config.yaml
n_head: 2
norm_place: "pre"
norm_eps: 1e-05
tie_embeddings: true
init: "trunc"
decay_fraction: 1.0
seq_len: 256
Each number is 500 + 50 x the weight over the matrix's rms, rounded and kept within 0 to 999. Layers, rows and columns count from 0. Numbers have three digits each.

# layer 4 MLP up, 512x128, rms 0.159, rows 56-72, columns 0-127
537512509493456454498529555435444472453429523545478558430594584523503472542499491543435505503616514543396580572485431368459528420516448448461519514493406453558458545521354521504554510579550434473511558461482514479511427506454522541485474526496390473517572493559529555477475528440569544536506465468500467509520548505435506557517443511454414522577531594595456511515492538501532424539503
548442455587535559554583508494559514529446501495433483483535541590552608434509359510516486578502589509403488450501530446382481582476442522431503515539529482603481577545432420523527534458544606518518461513486488604559537585394519516560527405397469516446557475498429571443544483448460610505518559511557451501498513477507483571532471508511461459536446614481425527531491517511512435581468
508525399549471521469478486533545442488562477507486495508477547501492384505581468554535551575509458481395544532540508507546491565497446507539527565435468577548484548538583570458575444479610443480532552510481472500415550490471524536514482599517591496517482429480415446406551457448476526543563475546538450520589460559469488460576459530474618540496488496477462559512504467440488531445550
497380497514474411451488521478512502465560549538529411461504426495544458446445575558477401497443527575346476424458559439446530494597494458514489495524525529517596477529579514537443521576520489488516451493531468493524360499583496597496538523612595502572486566519553452519534526442501547533435509517555481534502526511537463534576557533500559583472569530525543521497537485466461529548410
426566447605516526547453553436489464463576581521518475521496644609558505422589448494451472412494482503383499492473480503473446496566577463476452418417566473547435508413472487503507379421551465501469493494453552478520443491464516460478514615555454538487514478511472508473645497448459475594462508503492478485503490595523424507456464451537488478422518428611472441469488513505443353506515
531470515507571593477465551504500396509524524508526492502475481535598539528461478529435462531495479525515432499573567472501494431465464528414558540485477474511563528507379452519427480581458463471585544509558503471540493406476530500589393489503524503513502513504471567477529506505564509466476454547527486458485405494449515507503492572536438448507570474518451454561558435570488539514449
525435502503526474580496530438482490547512470439379478463536500400552498523480526497594511430464523514500520502488493556541531487480435528503426524501533509548468598548563429491502598501503422595576535531534428480511559573562472476510510457596394434537494596532526524596533490446585538554400468477514457436582499508476520437461458507483498436548556463556413473493458564493426554521437
453420632556490370476518487383438493504510532455421528459476573571479493423477470502567483510458527547530536494466535535497582480540620484481522469554506468501491487547372525447541440466446567550557462447518458384462522578566452471502568537529474417455589448546443553587455512506583554483469444442494512498462551459465437518404494423577586479527476579457471531450528476535489510506463
404478528408569488441460424511562469464494508473439485514514440475481509479502483469500406432580478470438548486537501439495443534477487498514498484463498501461522407510455462579534502442542543502490596591444567448572532489502481514546521548470406508487497492516613549539454413455459574517489563514516512453444550473454431558550502464502459449464516535418545440526495553561521496583446
526499445486551490512440514404523442437536413502584523563479491586554541489515464485485431524494513477468429465486457587538561497540429409468391462470551386506439416525466576457472520536342421517502481476417545494515581478475529546491331568511496492492542543469522561532525494503534538551512526487536463537489486546465577436606474596409574470498509418500497468510476536534454546503499
426497418509531515542508544502550512563657417496544480528476491570409518508470540517511495494507413494489480516505442462498476453516585419478474546399503441481421465445458434521614578549500573451461518565474473563513509597462431607477537577457498481633510435528527437607533423571512508618577461522561467490504508450599536461492488591478485495552439519513576478547484570524491514462509
477422494434525408523509456463486423522426503505497529518488622473543480503462506511488452528559516604456548463546496592569558499484487475412468571426503470477462497553517531507583503529510476410496385514466488506549429515529548538434501544391534456502633447489496456412457478527608525485570455420499576535541456469492456478570595494495425516539475564463459487504563426542521476562482
489477445502540554492577491413528539532473462527539475523474466426582560558472533578514409447479530531393510532505471558520496454578444589451558477543527521389511434484496529478499560541447472378479430458447477568472460490520457587497460494605510522494613502482513434474549473480560400591318486585557471499471530499513574522477453533560577582567507388514510464584493454492473474547461
579540530517580450492448472474406468458459489473513506438514530553460437456509468475465500513561478543545495397478467495550543574482475417438464520489548556424512442456444503517506414522491426496460569525527554519515532526498547461424429513510481545413510434521445424474532505462587496542485458506516503487477574591460449521485481500464492534528452467458453552519446486502478431533439
573405408468435504447519453582502487527536472504426409536463512525470493492458604588492423601493489571505484524467503505514560551435596418530471508472527546376430488512494590440515452434577430423516472462539490528399540440504425419512551436527457446457429519572558589443537508528465447507417604502421448511435589570415504465532533530544443409466433479492496503479600556587459360468418
476573552532572525551516533550509504488449450541579487492472568389575543392492463454434537504531550449486441499486596429531423500474430545573523500498481423473456450459490434501503576431503490451491522513412573510552576472551571447527532602530535556527575521402568437452507510570521503564496579541454546444487492531539589564429517495533476556490464532437538473391526603488484468549473
508511537518548574560573484489547473562543469508430504468444550473536474513497495592465487432508469489541520503558504510465497452588448534527442574472465601473524497441443529419555471372532522480490476549524364509526507365425477474502505494465411539635488481459524525534498497501419512390499464480483511500516485477540486460462504489563549540401480437434448468451474480439470504411521
# layer 4 MLP down (transposed), 512x128, rms 0.148, rows 56-72, columns 0-127
480457498492569559486455477486501473476497492526565591450477432475511480435518471436584469501472477525566408482432500583486571530534518549529430474462499487527513471635607441533419626486556481551488545461507488589537563405572534498626461421478580537473505499521561527540471550524432502513519522541488521426574420451412460520500529505467530425602429376535550544522458464490534592427548
544557522580571479457512520461504479525528483485481516450544527544445556516443566437499521523465459506486487505412397494497577482476627532475498439614483538591598507599493534527460516489464489386397528494505383380462542496488579445496431492460379522523564506435443494500465495408469517582421469494494506465414432450417420434495423437460538473508503471561478521529470485634465577531499
573499511471394491567477436455490420506521534487505511562503517539523489540491432619499455475533443515505554501576515416462470592477486457460499528550494502454512483527464485532584522470522491576468501413479411496460470499455515523499449594535530436517465468470459514536427542486423452530580506490533474539541562580527491449491528443573538484576612525525436592555481551392435528434520
512527542538558563489501523491534425445467516468566468452502540562484618449419505479550525552556440475568539555466443613390456512539530485501526479513592505474434529517470537477497542389487501580431561513581523424533516543531475507518507483539500536426498505552445520449533610493529510485511401562559512473493465579525512500389532460524495482524413454519433535443590448475466515494465
538505491415512443465531459531591576440497483445601524561530503529481497465429551453526426547574552526715552506422485578494517524454489449446460554459473499522498493434495465496494508417463480534569602396519540487529572539488578498525514387465457492461450537504538541421527525507525547452488598506484525486528462394484574591507627548514547477537583516473455451476517525425422607500490
501522494547533470512466554528571541483489477493503459487489507514556535530510445419460500489460454432487562564468532584531603511478536502479497482430467448498570510375554589545496480466485499475609495527522640539481515535509547570536542575568483503484483504534499471441505596584501416589484486497515578532577504504478431466531432469560563533561526447529527437371465518424512484486579
567494524543554492448564456553566382520476605527490454497514390506489411447484476516544497550512497570453424565533381557431514542506434542503535475512498411497470527555509519492497574480519530484445564524439465537477495475528441555489525472502503438469517462489580504530378508472570583508452495401573469499499537527496622551494503447493501505559589601434541462607538556486527544576461
512383594572492447465553557552493462482512531530554544474470512370564536549452411468544543585473491495531460475539462434455522525495506531516542400585453462587482501520509467445579485471455440434524485521387520422478518523492482459556527446557533506633554499528463472589479503572446541435553466365516534562472614491515481556451502413431487505538463485568541449473481573509529488485561
473558550446425525454477503512523557528518476582516527523510558531465397525550488452539587490486466492545513569505530518554511437512517536515617462563475490563466480568564559545456489487490481477440507524583509481439475541440526481525420543559495496350466486539573535511521514458496588517621509439418513432500567491455592494507519483451407454479530533474466545536447569439508463549431
445427383470535420467565456458385538510502525552444580442538514548496500558488622591482555463525538501458455529509571509507423468459518479508522561465458459442534392493602437444470476497481628474514507537561556510514473620538543482513516559491463481525499520464456437456447575518461561592485537558495518536498539529541463544529529463527473443554570509488488566453388457499525421422565
503475489474376522515489525465509484522407484440576535546508589455529513539426472540401420532446540476536571564550500458570505512436505502545532567510468470509527544450594425475530421535475487580541474510456532520479563472478508581478507384571563501391525498551472513496466542424443471502437547440474476503517431551498534493493583490504465549464536450454440613471488566471569561497483
477551559481533411557509530493537523521445567610475491450528501517529567502504507483468494496446494471572496583499441537461557525521573481523562571452377459525586499427470544422467478490511520497477427444488676455491614537479494597595540427498461504506509568512433506572463465408575519495534467411436535519483524414495477493502528444498579536590504582526552508463469456507502494495543
439502521539507442408400521404593465493552582444493455483562511498523550483502483497545397552462487560571479452420454617531515540541549444509478498549503425571565493427568406475585470421423454404463478449423531511416477487394489475526491468598568440428491506511558478444478484540418502517492475470466550567452574525569503583539551523561579409457498530548562463496442510545442513460534
539474510533571496522461465564498502509534419422452478552530529515522485430600481499507537495495409551466503464522503512468416531527495549495369599569569499508410493529518577537507460512507495460484495502481413599499504491515539498434567552562537467471540493574529549485487438494578479468548485502494532516497468502568406599478525487505445528485506544526525458532552495450479390463553
569612505513467437504622493526497473424481541486445508547488564472467540530523519544439505522411379460483466512420493462492510543529502459519602398466471441586540509487524451528546495464385457545546461457524473517502541526520501564446614508507463506483507458462508485395515507540493398563406395527462452526451552561478503498490435501532452610537453446515426565563500436459539368638435
547555441522446543501393584572507490569482501562484489527493451476503511506483520423518388487389517447548507384511507521531597502485523444477475563520380512492543504483527529468540479515560567454531546576399446516452540499443580502412511542493524482584429470483503545450552472488591523495508369510466503475551480473481489491519519492557522568561475475477499507484410505472428583591572
460591419495591504464478459528568522522529411539559557455482484456471435465435502434538546443489485453428509542530542527470544498468524437556523521515558469404481539487454457567507425511454550478491412416535528527495514341516483484496542434542476515478478511525477644509395446520517518497492520546469427450497454528542481489528486401517463515500573515496442521530636481505409482445514
# layer 4 MLP gate, 512x128, rms 0.155, rows 57-73, columns 0-127
473478420500480429526489457466447450509508551414411476545477485447480526542583535487515431448559563493514458596525526567578432534509470463490640506431528361449468492438549501440547475452574489467563485514467521474607556569540431558588481443521464490500537475558454452517505487555509494479472506458429412462520501486526444493493486530596458366541509443508572550498558478399437548491508
418538468533498593594516533477598580494564573503481397481449419502490409450545559487476492391536481474512519541423446567542526550481516520469518485439538535540478524517466538478540457552479450510530535618526496471516550425537431477488501476568456545468518438448462453497585487474451516517497470525520532421469466499472566535534428532554528605572526450531465521465484445518476552547473
609424486508561522541494501474466568419572471492485499517504417522529427577568534476466483546440456479486529541446474480523545521596449499467520466467493536505540434481479509490514454531486524559439517426529423528631499548576415567505538576480444514482548535426545505551451576493503498409464516546536496447514525455453471448553510544499556507538488538462450494520460500485525505532540
424485485600508535492502440521520504425445512576500613434474441502524506537461459429521489519583428470468588470443505505515554459635499537524494455521406406479556488548549476452501545462504499521575429412485556456424593429469533537528499480419468428572502542526481517482502383473507650422489600501504471407483538468535503574483462498491514521536556501476505530456500588517502497494569
533556402540491530537586536501587586548418529449417554514586435496555474565549495539451503505527538462482523480472496546420554550518559566497550504495438483589548478623492514476610538460477522496518398562462581501377437493582498562559509488538441504503497540524412468484482480525506575470449447490481464507592555514485547545527435503428488504453473493478446497387429581463483504498560
523413474400470443489511478472486546534501425458422466441510565519472486491622483506404469459565467415397482478551481446541514416516496470475554494495542508637490513483520428572533488515478455616541435551492485486542479519420540374612518509399517531517397508450547466474478470524457562490592482448552471495545558444515483512567427550532573492487515494472526493460553545546490491512470
409471366445515496433547335449577494469512519486518502497547520511468494514469512484538537465584470479577427549509486535441506441460559607547504593525444393473396566515498524477596480435510532535473460464490479568508507445447436488383476493467487523395432551446521412502505509471439505541520443473514455441480558547571441508687512482513505477533485552527475528482488477541517545508518
597497439597513436515514480501481486473446526405466460450550477570466478446569534400428541569511451578478539516428473466547497454492387496429475418545471492463562530507545592477526507493555493528476413458488492453471551516538583485571480456426536440435465446469493523497457584547484420520495468515481488511494466547399494559485492477523541424472556444548516496464512482502490562470408
482441473448483557537537490579490437575472449542538544549526481465522523495437525377528425498573527502537516529493479553427516461582482578507504513472434490562488518442569596530525496493568453489566520522470461495423472399459423472460538388595471511438541467424521425560553650504541473473506453512506542447590477548495498458525489522424484532454610476374480425482465515527466433548489
576517481487477496482484436601441573452477414520489486588483455494476492511523525510436522499493461556501481469585441539430518470517459551435366502483450456512448437502475584503480542517381551470434510527523497441446488555497442436443496505493400500532419360407507448476517476636586527469549513476486524609488472536566487516485485585543587467525550534521505493578509453456467507440542
452521430521464554561509448479532487605440528525495469451546471512441601529524492497543565541479422514533457523499531447494544506496516586516480465430400561485520469451585422498567514460560503454451542543572481468489547407530433545499444495467555537501474542531551462510521558561486459449486460495522546444475472522535477458542519506431561475525478551539361514485519491528563446524557
456553546409466611634562400498388529491467544500593524480566517515444515507510490478606587506474447452517509543531484561453447459444462444471570535564481512480478614483447556523445368495476525576450397487523510536565548468594518535462515474451576556578558435467482504506462483549489531469489488467563440500502388537498440509582506437384541398441516397445482515597511516451527433543448
595528451510482535563466442452486558441549491470511489471503522499526468564605564528501390496544485488507540476456569520527419543513529488477378532460559511480469475511486519505511517568474538484525483476471446475540482546460459570415488484476474457523537450475598479508510552523456552526461520483513468467580508506493451503524525561474485530547461432537417520519467534564487477531501
477505575511551516483484563548479549568506493534518462452436433430528521506414537439482528480544464502452437411539463532514499501489470435493531546506550484465547513532536508472519599492500573509528566447507430587507561537508492398477471580616462650443392352523461451544605464540525588452460485489541527522442418507481549473492534480542517574470481549622554524492524497626554393552582
477556513467472436521550528393527476436564460481420509545494460563430472591460543500604478437518543479567441468489463472563509467523589537481459542478445526563473583537536555490546434561479522520450547551514430501488476486498492493566535509485590508490490497507523545631514571525534612505507520483529514402464473481510448408455484532481506467523509481575511511406581527509411485494540
516434522478542497529522492437383439534474426504426336505427483564512465472504497518493425458466427441533443469540396453515603564458552505495442538497567440552581535470516559485411499547474450583467543507483490457575506582455547476454502463522529545549459410482504533490524615554461493475492482474511599570514489570437509471456391588491599514563514573534530519533517489518544495510497
431487593472461499494345491516450496516513485558473486515497525551443563494550442504519561442453424480442450521504406412528541426497456447483464457575442480498475589568629467526466484484459487519449420428520537485504509551576494508467469492476482478472479473474502481538533484561541527519508537493587538471492509528400408408562461504501635459612509515387523576533498480503510492481498